config.toml
n_layer = 13
n_head = 10
vocab_size = 21941
positions = "learned"
qk_norm = true
init = "normal"
beta1 = 0.95
lr_head = 0.00539
batch_tokens = [131072, 262144, 393216]
Each number is 128 + 32 x the weight over the matrix's rms, rounded and kept within 0 to 255. Layers, rows and columns count from 0. Numbers have three digits each.

# layer 7 MLP down (transposed), 2560x640, rms 0.175, rows 1032-1118, columns 480-559
155110070133126109133130150129122056099125141125123034146080164142115114131109135186078109091137119169110097074148119102138116175120138085155159161119126132106111190124146125140189138154119129096151104054079110135120154134072125050120128090
152125192067096094146106107189140148114158115141110118148138072064067132126092125143074087126091143211145195162162125136106120082137203130162123142126149085146116127114091109130151161113123108096168178088106172160112152078170137137107116154
152163158143134079159137125101128118101134096063122143162176148076145131110120116127157125127083110127076113204127110115117106134134138125115159076123077081093149110162103104129151150050128209115136081123123078118163120160122102143178155108
161096114074126150124130029117138124098090110138073139084134132097129109156148196114105121147145125161160132145112095085121134053150103134144180149109150108156159132126095121135114201107115141073085120150188059163123087150143148160116107103
105137102174125120126138057092184157101109122117176012134111100116141088120100106059147157135092119167172123129119107117134103081110101125062111168146126116153104142156196121110118140094119149153175170109142120162145093150118209103162143121
146127139139153173126183125167074168200113161132198136114063173109119109150135104084146148098105127123116067139117105162160080109101091163106135085147117113135118189150122169093086169118122145113134145141131115118114193146120117128151136141
185116143144125120131123203174080005124171163137075151124144101138113110151124112124166174075144136199085085098159126045140096072186103104146114114157100137161136114140149172147146175115121095142157149048123150134109225127143126132139102128
142155113120146086127107164084127153111134155115075150192170174145162164159136167079107094080112092125126165113069116087075151125149147118132173078107149082117160217142138087094113142149101112074118151124137115093150138070193152111101150102
091124155123133150089105094164034121107166135106135125085129098173154096068090129199093090160126153110115191183200126149075082166178127107161150161175115127151112160117128098201132175189134081180092126196108130125110082126090097137133114155
093115094109118140097181186033103086117157155132096095134126087167119130119158121089124124169127117068124104112133184151071125102084126060152130143116050102158183152136097139118157194223143158144084102095109092149145194136096029123075162187
135113143156125142097165149162149119162131119143119093102108121143114117106158161125193123202097158060134173127123123123114181068129167109183151104134116165113124124097152088154098130137067178109154128127160112077210147103158133142139114070
111167106104131102158144118140144138155093170142087149115137107124159176166147093096053095091146116105093115102124101123085101103101125119114112105103144122172137183069110136088156105119117127075145162102121108135140125152155140127164156113
071168117084145172159165074086113093203187131038101064134134104142070113181098126108157201109085076120122141114116188186108133137103113123100116137147086109136079143162120093127104081089130121110077118084159095156110086145204125148101142119
107185118143238149078176116178116109150117144136121136092158108186024119152126189169076084133136160161104186126122137124141198174147186167171152094133061132167178159118120189115167063226175106119121119156112116117106175042116132119060172132
106066156160061103148093082120137142117156083135114095171163132134147136156155121158173156134109150115084145092135102129101141139135119119095075142104156145155145102112086142141141119184112064130110164141132095165125101108128087136161191168
045167134132102086153178113147142105144188117138153132110111151134093150118109095085176153111095122061045156125138165038150095127109120074156136164118132148104116170163111119153038074109130101170102145156105147154103187106150126188061108125
104161100118125187140151129145118107117148096173134105132099124112123097176164104109172100177118137106077162092091120092118168066070122138124152107154078180113106133143143134167180170085127137078082149116103022147130142160129110143130098130
125125127163040121150115125177104166162080097101097124130124130151118168067112108119118125110101172164150084089134094164114111136138117092114075126172152116121034124142130107144131145121212153149166113142106128122152159100165141130147114147
169132106154058099078077150126175100111110110125134124129133168185137150206145139126151102144129131093073130132037164104194111148112148108157171139169116096100124111072152186124137132165136098158119117116116135129138074073122103140092164128
129141172182142104158079142154109183124117074133108133095024156067145123155157073132139118161099150119113148098093142139123131124107054062173095184103059138220114092125101131120082146203232123179139113128199149039169146109175157096133103168
124124112121091200138146133149134159141155079108143154111132130164131105066146155117107150137205085142123179091133116108083110170118110142074163127137085161114159115184101105094153146157147093143088140135105134150142140072130146142094085129
110062144181131100079145135140109149116075172130128079161100115111123141127085138118098087144140109123105069116065133120142094094143142082156186102096133134116161116106147111131164086116164140122143181195121133123106157125115207139129091103
144140180093120128145100087192112108109115078123142106143069174107129062106129163159139132091125120160126126068079149177104171130051068093155128156112147131148097160140159156135087108152125183136110098130137145146134098120155102110083166120
189157136116109170133122062088168108195126116113072132137129079147122127158144173162100140151142145096126107121160102123137135113166143149164107089137122183108097156160181129145129112076098094136163083126136088095149075094142102159133122110
124112133101162108168120127144089138204100160127117121088177078117118125101168108155139108177093155166118139121096143086033212096116139160155142167123156114098145144252064135113085087130117125157076091062151085136143136134120137156071061137
163187076149128096119137171118119078160097144163168130126101145123137138159100133113165018103150074162088128132104123079087167119094077150096135101123128075113084178136157157131151086165129188140139086113161134153152121129143105084126171143
084133113131132170148111155075109092140120155142113177132110118125139146116120150027149095096112130144156101149139154123101158110159109047104152061126114104131105132077103143131169124130125068168070107121133175136154125180056130169138112190
029198096129118099088144144113122121089148110133129100135120160115089164156120096146024067107073129167070119110111114150044082144093068082180165095123070174161133158114079132098115099115139108203061084167150160087159049078113144144156128121
145124092171184142079136135145149116154111135115131108068143134127112097112137151168131197129146132118119135146125146135076100108143122128161114082135110089062134115155163206067072127122158092090151090118110154159160158126121083140121138101
092128097133080135071163157131131111104176158148178119166081121110096103163067168112124115101147172163202092128183123147056159097113140187072088099144113112121101085127144111136139125104167146110112093143168113098096105114150148170136123120
146115142136173177161116070109105066152151127156164048084137138131111134142119143178162100118145122189168087107145143122136194119101119148074138102161127127157076128112113114075141155109131078121188047101115111158106127121161120149096106111
169109188083093158151152141091125113118132123070134103122163120157144128103089143168118132165136118144123112129102064213142110143097120138216141127148118107098121116134113128093160134169195116156157111119103145073133144118122112092172132153
123109088150115067126134110127132089101115139066133047045125046128103145111151147071090086139173127092100118123103123113123160084100155164043117167215134135171109090169145096113104113142125168117126107123165086159095128124129084190068127190
106166163156089093109142141002112113081099110152156151133107109173152066148122106079155136177183175135115126107100110124094094153167127159118147131158142119126183066153129079038132137135149121061188115101176081076103128185123118154107104143
128144099121091072119138126126143134151129160109137148121127132133055171168135139148133172189098075085138086139134107096107125136185156089117138032114059134137120087103125112094120137148123104142132146126078138125136128118129106140136178179
115170118104099129131066151124085176083151078137061153146118101166115185147113085148061155126148144070150133095181112120126124197139086152159129090172164122159092127120106161078111157221092100171101073096163063104172062129155136138112094141
100147137105131182178123141117115112159109109141138083125164176100112111178163108136103104109153184167096145129123159088107135103096113121147033141099143132166082163122070103092160101106130136132141189151123172135106132207088175094154141164
125096144107116078128100123095113100132081135083129148185126076118082142156079118058167170125192079098141109142105155067164130090112170160176089129149133080097193144130089075150109158060110152129157104128169129198161175103170129134097088088
150185093150147146095118133145175164052151180189145150155168102178170136150118142121124113146168102094140061080201077082128146173160110144129133062158255099088164084121131101172136154128100120125099171218095106140131111098075102170123164216
154106140152131159158145133140152115146090097101147123136128136115136058175091121118100069056113147141100135115102119145088191152098087119115144129167118128137104141124094093107076130113168141105110103140145072106151100140115152097150129114
137124115093173147099071119104169180158112164186173156121115181108132130106109132141153128121085097115087104181129162102071163182121139139161109140167095106138132119105076068110155175169143193142171150068137125077119177095115100064137048161
135164099218161131084105118163136166138158137124089128135105102157133107153162072149114138097116137152146128146096117098112115108107125213143130106175153102124164141157133140136071145089122211166161141058167092116129137125143099049106176144
102116118138130147128110120103131115155102084193079106204127072137093103085118095141141112133110140136114189131094148130137106169135097130108087084120173139109155166096128129137209153125069177166100159100180199115107127119078105103181121112
216139190094120145126132099107120099120128076142175134109129120099120224135133118094146150150137143117139100177146095059090104180138023124076099095133170077203106161146077202087146066084118138206163142139161140090116152114137158047123128125
123074150145143126137128135103156154090133195158132138116096183145124095085119167125099147133142103114096104132054136156190143145108150106137123161120143110133104153104139085132082106152116136097104111100157137120128153170177144121073135154
163085069122135111130161068146126074185113145154168085147120107097099114161164120124134066145112120153126152136116115123137113114112076135148145081132095113130164136081156133121125061149078162165098131128140159157149105137162158137134144156
083064095122134108143135089033134129167098197158144094077089151165140119152110131148090137107222130086146157141149090146145075144157170097121162101090123115155128093142170160077145126134102088143118175085092097136132148142150076171178120097
159079119121088095105184138151103125111131109114159211103141122136187165154174122098161105170113078135139092136112102131144134105129151102128152172150144143084116085143103098177162080141087143158116091138094124115142084121098110109155098122
125124123126110136111123108101124187068108123126094115148161121171149095150127118103152127123117144134166139093113152061125142109095114230133075155144159123109084147121107105123104140099147127147140088139151188117134138131183158137124134107
076096119101109150125060086127152116161061092131137151119125179203141170148136144166120149115142114157091122119147107139189129098124132123156178124134165141125119144178155116130115126125117104125116192166115133123135076134157181142137140096
165132175149125207095163134094114136096119154137154145219171126099102141106138180140149094115056149191147101105162107080139098095113093113100117146090102131087100107121103084145170120120081042115064159109074146106103175101150184088149139117
108177148096165188144159129108156135175104111094119088128138111040167079085112190113124129111145163149122125092165135100128104092091167089123121145095125163145105160162168091200150121113164138160111161111173106133175111098094154119123123144
156133132169134177137178089168100123151160127184183132097068087136118173148136126149141165096151151108167110103117192155126081113158113117213083168109120127091136159131150104134051118154170163160155105134132119144086111097152143137063095135
115089109104159164062080157088071112074072098161108166122148193111122092109144107166117031103100156151077115150152157154105173123124126125107072152130173101167146149116125069131152136073089117098095159086118181152141124116131090121143142129
093112126141094106124117057121141120093122148107124101159116185116120073145169187144153118151063149110180132113173123172147105255098126119114159137109123112123149102161157123135092140149108141162102183094127062142120101131115154139146138090
161170084133172152128185078135152109151120159140134175153069067187117103107148141031092172119086144112121104149167129073095106137109158060107108085118135094127119112145123152191133123104116115146118095190165145148104082114142153148104119092
148111089211135064102113082122114132161155058101110102127155144140181141155111141148133089111109177091112167113110145092114139100178131186102145127170161178139098139134160108125131161125097187108111127120155126145181104119098195092102118172
157099126168139108112154176150078084121187133131141157105108113125119159150159171166080150139133116130156127136089107164157120125110105138110147109170120135113149098122154161147143134124201133094138110169124152172098165133107082186119128113
067142119127137119119078114160171112118175137134160109114070108170134097118206160105145117197148125103182089136098122180169083119119111094115136097130125190136123130132140097121115163097123163107113135120133131120084143140129140190099117133
104097140156109133164132139136106123128162068081065090129092163175133110172114187196110102150124148088216121144112143130116087141126171180054130122113112148137087102101116069087123133164145172070075184112143096165132155147147148127158127183
150121224175145152108149147128131136151217195128156117056107146164152235100093126079160094103155179078112085163124026134058144083123099155155131102097128089117156119166125134118085107094160126065123116139093089160096157108092123114065123178
138084078110069113094129105181161061118130182143162173164160139224109130126183104112116109110105088136131130104124037141132143142180120110139043136129174115095162116187152081175114078140143110093136142106117168066113135139120142134143134057
157163082151160171170201038242160102116119110111149114151121095140203144105097141108142122107105208160150075133108144131179146185149172129072125144093130145169110130107087114102103142116122127176093165165115234123097088120162074121184127141
112142153149202075133166163129058105064155136081169179130045151100142134153073141115099085101154113092094119189090073117139148200105138123146066146114114178122132069093167093114114087141180166139146107150159098150085214182064080160116069148
113104155113108220085114121172079072091112109091141162179102174116139127158100075112147096146124135240255174161102166027162216104163118131138080197100113129180178187166181063174164103149066150149111145157121101107151091036136141148150148143
133127128123121121154159122086158114056096078174139145119092139101111080114100195119137083182090149103205161148140121134158176142112188112089069154064146097104137094094100094086129102112130129123144117157185152141094179177137096155109153091
120166079119141117077161159169148060128121079155098162132140127098152132131084064188143113090062108128132165112193113111125167135118162139118160115142143120073087110164081154129090193159131145124076125146159138076171073094151120105105108108
148121133104169119214088097169097188170138131139152121136111107128118163090142073107111129153153105146177085171172093088142121169149149176162079083135073117186134135096112134135122108075136116141092181103064168119171091157141222132152134135
124153125139143100128138155130112149109141126122155146184166081057153216097102101109139089139136151126100055180148176121154139220113193174123125148123135162144128075103131146114131077114124162172157141138134091096093183094076037108185160158
144131149215095207093107147086120180179115138077119208148076116125134159087128108161124058129114131121094125149106119164137149157176125114134109113131141070146095110113060091129146124169113074084111160147116101140166073075149110173144088112
070125135161099089132147104115092137111106131148119174084106140116122129134095107112148088134139116100135111120147116105116043140100147169142153105129171128108176117094130182112186112163153137084151149122124113074131155134140141105155146100
078144145125176118128117163141143127081128088167083142154154134108098094150121128183126176146134116134079135153117142091120135078105109159104117108135137170149109180094115112141209141148197173098161149113153164186089096180149144174125106106
112134159088084137089140129125149140094142080155144128085132110128099085092140164127082147117195135126115142108103085107126076100068119099090120153080133142143090092152130102117121080124105116172105152106115176130098145128136149112126110088
131142073123127109086127184157118149147111117145113165165108087079130139149134160131105149114125140136091093146146144101133147152117110121082112073093134112118077136096112123141111122133119137152100154197137150123131099124128131076123127129
114137101137079160134167138169140138125147069137087062081160130165128123134133160172110154169061106121123180164107140136098087136139102158083147195175128136066132119154112096120177137099072154133157142081147117096120077097117097112093131134
099072166041099145139157145176080135126106098111192125102110119093149189145129141132132111148156145103125175140084075123057138084115152143082113163088096136091128106152156158169170180136157124123120174137112165179119144149141200120156088107
091142068117078084153112196085155144134078113119158109131124123139135116118046125150108112134140154146161120121137145066186106158098142163106142138096208122114128139144163143124167137075139161101129089144121084114113072141098150195103126093
107174116156106156085107169127136125163071176084137102101100063049131148113157128163094107078117121141172128123158113133143137111202115110134066089119096132096190137158170152132180138108073101127125168111126093151141143190088086072133138142
129138185121102131125156046189100123148150107151175141060206168131097142144127146117127118168154118091109115104107143163107098117166104106102126095089138184088173170177175069202150059164131150120087126182131141089142129170145171112163108131
127118093100147140151042120089174119103140162154147102049094092157148183107159133179158084061107120119135121175165126225144181064115182150130192152081183141182172175149073090142134154218135126078109099107121115125136170105090165151122104180
130106123128177079103185142091158111130101145141132133189170099135130182150131112109116077135031120133144088124151097196121151116130110175117164154132119123138142162130123143094115054122155052103064110150101152129082101108048109155134155090
144097143166077165154146106147111128108123174122115120185116092175144155105113118186062104117143183138154139080121162124110118182167072121114119136160102109142104218134160122082151156149153101114145104128161112112124110130113172139092121168
113057116196108136080136061176143164146126104108093153112069087110089154087141106164109146169142090117176051185088087108065153096049049106105178134056129181186153147134175059107146118058132154093230163129093159132064132118150157118149071129
120102148166130145108162103176125114133126138134077132099153166110193173195117117084126112087089118168115113155103044135112104149144146121176110146081144145087120112155176143145107165136113127081107156077092135186069115128120145121155152121
203082109119119122222112095169126126087163136133214129115087138105117162168130117162148152190126109138184142119135184106149103114124105115138121141147144142170094142091141172143167117138103123107177097146137057159106080165130127151127120124
127188124132111140128152115092117094077124088161132143162091137206093150110145088080122115117162151108093128074103133133131158174145075127149192138138050148137209142099156078147087151094122100093130102155066117083131107140137125160152130132
143116125088139125072090058097093129136133217173091102172166144070079142101124136147115170078132099128132048105121078101144174072150122052122118155123136065165184118149152173122144114182098147129111101093144160110146123101059130098068069117
# layer 7 MLP up, 2560x640, rms 0.176, rows 1033-1118, columns 480-559
179156141099150109191128120128137124140091112113121116172148127093108123127112140156138114135116147178149144139173150166160145103126131124052133114104192090173093141150122158111116179087105115137090085128158176129111121144138137101156096140
117192147136097125110090149120136134193144172152072129179144150183092085154071175142126067113173145116182100140129170132129096144082151081120076168127137074111141057108133115096096181126182157077159119177143117152164152122166186192130144120
114131152064167178156168078115132138217120087089084086076110146113048097129126098158093116075114086153116139154106166090247111150097123148123128083142129167189194150083136105084185122122120139164144099114115146116132165184108115162103141126
093130144092103171106151136174106091153174152135055081136132133122105164090140111210119154151120124171109139146085163117121131116105150140108089053131092103144063179108097120086154118100099122142089138115084164140163158090099107118098120116
133098142186171102167086116200112090134101176136143163151147127166094137152139120136123126104127142160095103135147115067139152138106146105141154199126095141121094120135107081160127118134154193061105132120105160093153118129068125128106111032
124117163137119112206069102149126108105145152135077104172074142160128133145117134165121090077096117146152115117128110153129130112124125118130156191096159162121151160149184139135105059137150119128125109104095105132098096100123177136190127133
097125188141126142147094158136123121155144186146107078147144149115087174122139156139129110107073141134120166131125128114171111082117207159119112157168173106145151111080109110132161157119172131134148098126163137143179159157100111097149125108
164101136103146090128156121119155116181130131079139143122096123149124177153116096103096154134065168098129084147110162159132193147081109130088089128067106116149124109171120181199106126120135099181129114170130139104118164109094180100155171160
143141068181178165083183131094192159135174156083151132120109086168076137102187094128118062144120137053117151136138117163104145136136139131098158117134121126112090165121102136140122080139082143110104176169142145064105101093128156178148077135
214123144137070119124127134210109133130126136075155179175114104142097169135124214115116146132127120101148182075105140106128185185133051077143167040135133122113090109162174134106103125090115099177137161133080115186097075102184047165144093151
087186151096112088099144159164111159149083122103105172096036145091064126222188127142185077198128198066124114122131147161079112135113146162123103111154075088156091170160110127081122099126076120141131138060160144112124149102143140159103146115
134150070146155146112147071119088100122069142037145148054150081125163125168099167157101154151103150172178143086096078190106100184111128145138115154171156132170084105150107138178106170142126119155111092125125140124129089132161123143097110112
156072109177111146124115097082151133157174107113143150110110081114152104074124115107175111155086089076176146180124075116145074142197145140189106117107083127118049038110141139147124104124124132128066119173085093099104088097160111095126145166
123147099086113128094136123127167152081127042129164157135118148149079100092097111126103093157074132157146113109129119077139149157164122148105127158110119124159097149103098140129109175079117175155138126183142171128161117121053164138137121104
120060125106090159113105112137145144198137166112149111194148088134109135054147170169101175145163150151134134150098099155133136112130161128111131141142101137109147110132146060183082140142102120093104140125167114108156106119183111128091101163
107107155119124115131119145135064116106085118140134148116093135146091117107166181132143137137121188126176159108140124078089133160126092128122148127154128165075113140138161169196137169111124155092103105099047168155136130169158117116134119074
112169098042134106110121139102119094139143069078153101149105159129141107144099126143111136120095118101159146120116102129114151119145074124123160117131102120173084127095081147158125094107132128132174121153099149092187130115165115140071210127
136139121139134155101118113121166089092141156079086222072160091158088096046141062141088090105054095169060148105203102135032090066100145142112117171182136157062141082146150100106122125154038111148102187185040163145115123107120122099138100136
134124133066133202138137112150179090129149119114160158142145094148086146099091159215104159091116121149156123134162129128138125128094113189056092086173198082007153111114123183090220149044109120128129183120088111173076116083041066143124154161
170119104146139119125106116168123115089107187090030112170113169142040186190124128080132096108113113133123065100071163189085106174125101145168037108049104074082121120095126158090156136145173110096196099134179079066134120155190079084120143103
105157143140181131117099053125140138158130156122154148181135174146134160099156120109127150175064125114202148097165103137168178125118112146143107132155169132036164086076134201114147133154181083167148065112124133098130112148085088131098192126
194155198107139105150059178143078081134116168109093111052144126122124127132111164168151142111181107196139136082153173112151142097168128109116175156117120152147098240091098073131076083168093119110173068144098164154069105140068168115134092070
125138143102092147181169119164115153154126122121129134124154117158164133109080109126120129122125128119154109192169134122165124191100092143155100108135093105140166127192088152099117137096121174105110111161085165172121106076126105108164170116
091151106129174172145098090118116146162142168191114131149123126133153163160125162110122128097122132100097149095152159210098157075110139108090138127161093099149121137134145153143180139156104117134137141087153091168143147158188145114185157104
116176149061155114120105123117119122139125193123091172124185135175073143098088110133167164166107159095109106063181182114116096115119132097137102112109161083114143120118144096136158157096083095095231143181117195140116169141176122150169077086
183163158069152152100124124057071135082127123067095175123060091137089116151182166224135178124139108140111113098101134143143099106129140135127077143111149194128045139104163130181097115130126144130087159106184086139186172146177064115088142106
223122091131039115185142103091132091090075126114166167117087104112065140127135044140131119134156134201123136121114129143108142130155111160165086176139128082103127139088107148135200128095037140110195169151091171105087163128133100110131110163
136186116088139118125164141105102086185106135152108128162063086107159107112108083152118145165126116144120069171143120101129178100168167032083124090113128096087179122166102137104050122107108101133130099113105135097193129104084167119136123097
086127108117194170127187109112161117122107136093131171120110116124131152112220113097145157083107083147082129122166105148102117126184107113150166103129118066134082138118161112126122150164183091150139138128150130107098130101200118115138064108
129151120174134085188097056048071074112095157141063187136117130195088162125159157121115105134161090122160162192131072167115089154146151127160070116111120104145120124147148098115117198190132183120125120113179168097100052136069098131133108165
143134085114141169183125124148086100172064124147105129132120136140176157119118105113162097183123120113054165127213153125106143099108163097184141137149088125147138161139134120119111123174111139134137095098178106171126150114101123110102126102
120080074138139178133128121136136130123118126145099151137128108142158142134147088090133100136110130103132149098089127145136146100151090159168117191166136104152196115103090101137180150118092127117143094095110139101084169126134116162118117084
132143038108129115177174141109166150162121169124104027117129157108159118193055115161148100102150081091146115145146101193125132152093128089144131113097129163116132105123080185148161157137113111158193159149107104164090128191123126151103128100
064146147114117145134150115203102098091188131149100112085115128132082150085142110176113151098129125130122185119097165137143122153147134112105163141136142120106142136167184121143123177103142115111159119119141127152164186128130069067099070118
171114098133074165134108149139141157111112171177075133198168151129125104156113085097093148220111199158194098158198134172082153122154127157115067180143081106186105122184125076133108150148125110154103146149075070112199112139138110133095119065
197089068145078147083157153172107120082156177118132127144068143156123167157127100162151111060101143130165062103165102131131171159155177129166138114130075123147219127132130138113135111157054121104143132139155116117169132078154127128059130107
125109138162198139148114103133112142120124142067082134077101152114090150126126177094120148138100156158095131142120160164049121171170119144121109108099133105107169146126096081125131103101102093130166144130100110156111118140135133169078127165
097088151149141166085166176167111093126063094160114106085099113141127164188134087173134068138110079059137143131165184168095113125073160096180085060117085190210151184074128099189149118102114149167147096105165145083129115183164136167134111116
113165128128074129155116140080077112092086060109142109161077157104136133110177158102139112165186101093148123095172122118151147176176174122159118099066104100183162129141115164121143140103024115137146087125134198130127086139127099172203099127
160149091149136146186114099142150140131064152086163155080107173101139096058051144149141164119148164124137139184150088083176167106100087124157161113136149088080076108104104131162122088125053110113142167115146094092105146136169162155138158075
144087163090127106117065096105128172181103148141125140118080129140107134110170071107150120129214092123104091129161174185102096101121151113075105107136169154095088078065180092113158131108151146127064084192135121054096148144122083136171148125
089140109125131048123135221153089108082200171089144201097204162145112168093177119129100095138182108149170079153068132114156146101121072175124154153043108111194162163122171099040170131173127104205105140068151195111152136114103150091160145120
078134116117114157132233112166068122129130149129148068104153102188134153088159108112149162150097135193097125088149096141145128108130119151121108098139140087162158100154100092158135177100137099113120156144084108104146100171107120081119102139
130134143150146086114133120099136083148147140138146133184158108132090122149125115141065182110090163168151169113130130143103139112168165092063163089122159137076128113114199086138194211131135064143073160145136135083152106121190135044132165168
118143091108123171127166111155080049120146094133177133120088127103143107112144094157173153151155134144127140125192126103128122116103081123170073081187105185140157138148161147215145211101139092170089114115118148095163124178143106134109117141
124116153096189153147089150173106157130158135133121133128083100163100139116093077099135137184166174101192048138133098122133108140134150148127098128167131079162109125072095101113120158153086219147132141150139136176159113136152120117182142141
162159095191134142121108147173094100136145202128075152062105139113182149120165123139097223100137149130171192143077163150154136072150153098131111158156161155131178097105150133081160225092152138147156126096185125125102179104105131138078095178
180105127165121108118075160124153115125177158169125076119086174178157075179158119105117129165127120133168118110071143144153128163105121133083158164102142156112182149138112138130152069133081129173116101104186128071133131085148120086142144175
105115118144119110176132121116132119105171101086154120103087091165140133143071159149100136146128157146094089145118138108103109105136128162125052122121133048136081178130109147135146064091096208128044118097147123218180083081143160062109149135
071127162093100099164137155160090074208142068188160120084158145147072102153172127190099149142206080103113090128092076150094130163100157175121129129037117056103109163130110112100092078120195197098113101186096118176202039130139124157086173096
155155139063072083151138114102102093150093142163088122077112115229149150154135157113162172158140140108144129119149114152087200199227118188169104053141123074138114072061082139120102062133052102170175088140051139100151135153140053070148154095
174156109152089096121167087143109063125130108099130153152096071164136177154200201102164146106109172109158093144132110073077145127114163152178133123127141119171122153119184139104154181072102205119148133114186176155154128128131176054201042056
114164150150146178133153058140117116126113197155109183155108068159078125126095153163167138103085152145121138191129101106169083106094098136152060164111124124141106160169114124126092124174131130163061118126167159180175122136167156126109158102
200129118126149104158156136144113098149130077105105176123155123133142122118123145198159134130097166137118121117106196093104160111104146142115080075141072131156146167129122105089158138161112090124152121130129132121144130070148121175172191170
168146167085165101134150110113145125186087117144125106145064137165155134134130089122154173136144113079191151146091118112177123103157136174170123153159071177112121164112124097104091190150132067150098120119187140111121121104163084111141132108
104182083122144178122141114130152145145073173185194115157117135144174103117118085152158190123093197129089120103161114140130075112146112119153132122150157080087113101164162125128137051150144096119146104130138111140108099141134168100134115115
124124148162149135160084140127110120152124126143167091170115104163147124109154146144140118128182150124172096135145141208121090214162136118089049092120076157137114090126143122146064091174096075180081137153105131088147144126126140103124174087
172213136094085156141116106168139109140095128155107097098125099138173096116125123128160125135096113144135130086141155084141113101121085127110073138131093139121119177109162111089098046120145138142137151103116151150112117107133144108113156124
139143153138122089085071102101124137132126147135150135125122081175059164141139081097173122074128182151118154117132079093111094118127126116076188145154152161159062141144133100144121140069148115146151118147120146149172130092131092167128115107
125171089107137119108161200113108057115118106134168160102158163137196147145092141111129151140112121092165110099135128130165045151169140175131108161132112052107128126098129074089078116103137119061092106154137165130151131155138101142102123155
167087129129107107107134101081101154117116129122096085096145143126130110150090110162150111071202130114171125153097176155132180152141167117098078078147125102123122109146147187163117170096099090088100141167077157140121188141150104166093111110
101147089171117126088038122147168082115089172157184065213137093140144178166141102123162165104087135076142080123180176142084141161145147133120090106089131150168163140094130160147123142097189148097192142148082112111192114136162141105178176134
122115113091110150139108074092112118125068135168141136198126184159145136164125132195142155170179217184204115133132085171116111118114020194129106183141110208024136122102147109157110154182140171136128092151235127104035107119042169126195083100
129053068166122156166121178158130086109176164192171150178216124064110172081107139119159122105102191098127156120122129094160127190113095152108171126127145126108156184127080148139138163150133105147145099157134109115034125122119134166163169096
114120148139073101165141128121114098066174126114114163156148095114119162144126085131160109096081152194198056056138141109149155131119066108145139131092134116157149147118102105100106180107095076185165118094163161185162102165120101132124165140
091181174137153181064093134141125109140118153129182114024135214153167194109125117160115175180069157139064097109177157164175154130087189029127121141166079148065130112133190129131106101132055147098166061140117100108146143168172162133086095065
157070148157123185099110126105137075131143104135180116117146146157111138119096139132107158153134165100097119162103124136103154127185138134180101099120050120117142186132133104202099147157151129141166123178133177098125160194154147147148159152
117146156138123121120174130107117141171044090160109099085163123122182168110080128156146070172136129169132180108108105188135115138133188140156144101134104104184130103108115107123174150144189127187090126106096104140079182135166152106135120116
203069164140142119121111159145142168133115134105169105108135164073128079155083088120102116153129132119124123125150145166175085146129090096132102103147083133097105145078175125188054124071073127178142117182110138110106102155122114114106130127
144150101122176111124145134127111099154078147180095169081131195149118093175086128082098166144179113157110145116062114113090101141173124108120067119086131123100112146137103140148155115150161086153106165163055161126165078136157098106100099060
133117105103159120090114079140118156097089111123137079169119150121159091142104112090084112124184155062172109200179150154120079164166149160099069137139096076125187127120081094098133178119120100154133139170118160143219153149090165093075172085
105133134103111137205130089086073130125158107169150094167127074099093165188091082160132202108093169109160161196084104089136151101077091116104182151138132129134129138174073125146105129124145084148115156158188113093071149107053149103091172146
060076088079152120114168128155109100135138137078121124192136104148148145107142119103109192123116216119093100132136104167149128144155109135173100134124100156128149133142129097155207158131088094135160157114104125117102126123145104170155170160
149179122084155069131097107141214152174109063089112214137142149179153113165107170099139131115138145163169150116147150094146147150123125123136102147118150131134085131114154165092136213117201128113102132074168139119114114085111089077141179132
042161090152163143129144149097100143157139135139117100107159090102092095138131083065166112178161112079148164164154163102205093085049118116127157146179133161121143159157154099080113134123097172168186093083146135132123159131118115136147141138
140145129130120126131133104110135102138116142145130141149067168127077100121134153086109196129135189119105164083114127193059086048088104090121132101091112199070145128115074124099064096103117161167079158086093125115142147108122116088146147157
131117054124091129090182081144116094051166125091099102170061137099101142136128092100203138119112131140109108150099223111162186101127110158144151120119150162181122166096128159159096113159129194133119049049181062140125138174111190127113148143
135101148114128091121145133108101155188110129101070134201159042142208100064159099110163169072173206115106138118123131114157108091206139121126137139120139111113093190148166150102121123126157079140123099205152105122119119041119142124185152097
150100128153121164075100128157155136141128142044150099039136158177101145146138121185112138155157115092154179091119125137122108094127089110162171190140142124130078136197146142127116080126132163093133092075117101197118103118121092063129136112
131128052093132120126143147198142115122115104080114109111070196110105143142114106111143133108096121147132077135067151051162145129149118097172198111101097093202128153129141127098141126132169113138128149080176161126155143155164138121099180119
144134128121107225156151113111093149150164085186141199159103133137175112144129189157126061140136128149134084147139152142111096176070075145153093144159127159138150117074152119097130115120107086145077145174112140151149118146128124120029137120
117139081192130070102079162153108053126129084112081156150122176118168209150128094150123086111071120168141130085055122143110163143129081068137152130126140096111056197095120144138147098142137126126152130116090138039124121124216142112137172073
119171119114136169118123123125051104145114124114162095113116130130167125146139122097107138090109116103158159132134155063151122207181123105139121189100116086157138077053099119101167110107125115119116122125165113102200135111144115112181094138
127174185082096179190142148140180149168097127168086074105075142077112074096067159118131236071142128087160124098133152107111102099196129134150083054089155149157146126131128084186109087152137118146182130143171194089109087126131159137074147093
217141113108091122135124117106124122058108151084163160157137142110106136186168133155144144132156123101109124143134132102133172109134144115166087125104099216095091092144175180130133161142144079108152149166115143143133130106148140059135118119
129137077095115131204083133183115089149163192121116161143105093104122124121093139133144141085077152145129128136101138119120092120131125138085137132098140066200109083144096174124149121137145100127138142153170195120093147140138137119146095141